Each number is 50 + 15 x the weight over its row's rms, rounded and kept within 0 to 99. Layers, rows and columns count from 0. The size before them is the row's rms in percent of the matrix's.

# layer 3 MLP down, 128x448, rms 0.0619, rows 105-127, columns 224-279
098:44 40 52 71 69 50 49 34 33 17 68 49 45 51 64 57 50 73 47 59 70 61 36 41 60 44 35 48 36 29 46 63 09 43 53 25 63 40 65 50 38 52 53 50 57 48 43 49 58 57 72 84 57 87 59 52
097:35 32 56 65 15 66 45 47 62 72 57 58 49 66 66 50 50 56 53 29 59 40 66 51 49 29 39 59 62 76 32 25 84 43 28 30 38 76 24 62 58 79 74 55 56 34 65 58 51 35 35 44 39 55 74 33
106:33 39 31 73 58 34 54 53 65 49 11 32 48 35 59 45 39 48 44 67 25 42 52 52 71 68 48 46 29 20 55 45 72 50 42 39 29 25 68 46 34 25 33 32 39 66 48 48 45 39 52 35 60 63 63 52
099:65 63 65 28 62 67 42 51 55 36 30 42 51 52 38 47 51 65 46 42 45 19 35 47 43 61 63 32 63 47 57 27 62 59 56 61 34 43 48 46 52 49 47 52 41 51 72 52 50 34 21 56 55 48 59 28
109:35 34 27 49 54 64 40 37 59 91 47 33 53 56 43 45 53 20 51 46 46 46 53 67 53 57 66 01 77 27 60 60 34 47 52 51 54 55 19 44 52 64 64 56 76 45 73 53 62 57 34 56 60 78 58 64
095:45 46 68 40 64 53 43 49 52 62 59 62 49 55 16 66 48 72 36 67 67 51 63 32 79 37 46 49 43 64 58 42 36 49 62 41 46 70 76 53 38 31 53 59 17 49 48 31 62 66 57 52 59 38 28 69
095:54 38 42 29 27 13 57 47 74 63 64 90 65 59 48 88 55 71 56 47 65 55 44 70 25 54 42 54 54 35 52 46 38 46 24 35 65 42 63 38 61 56 40 50 33 49 51 25 59 45 51 60 72 46 24 60
105:56 51 32 53 48 67 43 57 36 35 18 51 34 53 81 60 49 28 49 36 44 51 50 40 53 49 63 38 48 60 50 37 66 37 45 48 32 51 64 74 61 54 58 43 63 50 59 51 48 55 64 21 61 68 72 62
093:67 44 18 45 48 59 57 55 66 50 68 55 41 44 28 43 57 24 64 60 57 50 59 64 43 55 45 51 73 37 60 38 71 47 44 54 48 50 01 64 68 43 52 56 63 45 65 64 51 62 41 35 56 54 39 55
093:58 33 33 64 70 19 29 43 51 85 62 82 57 50 42 27 48 43 47 34 64 83 61 43 44 42 78 53 54 33 62 81 48 48 48 52 52 59 90 54 51 26 74 48 47 52 61 62 51 49 47 55 48 52 46 43
095:20 43 57 63 35 63 58 44 53 64 64 15 48 51 49 70 54 70 39 59 71 70 44 63 57 32 30 13 50 32 43 47 60 46 30 52 51 07 29 70 56 48 81 45 59 64 56 53 67 46 50 27 39 47 56 46
096:55 72 50 61 36 35 50 50 31 32 68 46 55 42 43 55 56 33 28 50 54 70 00 44 49 68 61 53 45 47 40 50 42 64 59 53 38 42 74 78 27 35 33 54 32 65 39 55 39 46 38 69 36 62 63 62
100:58 33 53 33 54 16 58 54 55 38 55 71 59 59 51 49 52 71 35 56 27 52 41 26 54 64 35 49 39 65 95 51 56 53 58 25 46 10 49 40 47 65 30 44 29 52 44 63 33 45 42 57 39 24 53 52
094:77 26 35 43 49 45 43 55 32 75 49 32 53 39 63 70 41 68 22 42 38 46 50 54 36 55 33 61 57 60 51 22 64 67 73 72 37 47 53 53 36 21 48 54 56 31 46 65 46 60 76 49 62 42 73 60
099:24 65 57 41 66 74 44 52 50 43 39 46 80 44 62 77 67 26 74 77 47 52 54 43 33 53 53 45 78 42 31 72 79 36 56 65 60 10 35 80 65 75 55 41 49 32 33 48 73 51 61 59 52 54 49 54
096:51 40 60 91 35 38 43 48 41 37 58 58 67 43 48 40 48 48 66 34 39 43 62 31 40 36 40 59 62 82 62 28 56 57 36 69 67 64 77 76 54 46 62 73 42 57 47 61 66 46 52 41 57 52 41 43
101:72 58 72 34 57 46 52 52 46 69 55 72 43 54 25 41 44 91 63 48 77 38 40 52 48 30 41 41 53 88 45 65 46 47 69 40 39 17 51 38 35 40 30 42 57 55 63 63 08 58 26 41 19 52 39 50
101:51 47 31 56 51 58 52 50 73 49 47 54 23 57 48 42 39 13 31 67 60 25 30 70 46 40 48 19 74 49 24 44 56 65 73 43 13 64 64 84 52 64 48 54 42 40 60 46 48 77 36 55 10 56 59 49
102:51 19 52 54 75 70 66 46 50 67 76 51 57 46 52 64 62 47 40 54 32 20 56 41 35 51 34 51 44 44 42 61 34 53 59 53 20 37 44 79 45 36 54 43 51 45 33 48 62 56 61 55 18 39 51 56
099:41 69 60 61 55 29 50 46 66 28 65 38 45 46 62 52 35 46 49 55 62 35 65 63 76 51 58 42 42 50 67 69 54 43 54 67 26 60 34 55 25 22 39 49 55 55 44 61 30 40 56 31 65 58 39 31
098:58 58 32 49 61 41 70 51 76 56 42 71 21 44 44 67 58 75 47 52 99 51 25 33 48 51 48 54 64 54 56 90 62 60 60 46 44 47 59 42 60 51 23 50 62 71 42 38 44 59 28 31 47 46 66 74
093:56 69 49 27 42 34 39 61 41 57 46 27 59 51 34 35 59 49 71 57 48 64 73 54 39 76 66 51 43 64 22 64 64 50 48 56 53 47 47 40 49 32 69 45 48 60 45 53 58 64 09 70 65 65 12 43
099:43 45 59 51 47 30 41 39 41 28 57 39 66 32 71 54 49 53 50 88 62 67 62 48 85 65 29 32 37 51 38 30 43 57 46 32 81 51 39 50 58 64 32 45 55 52 52 50 59 53 36 33 47 42 65 50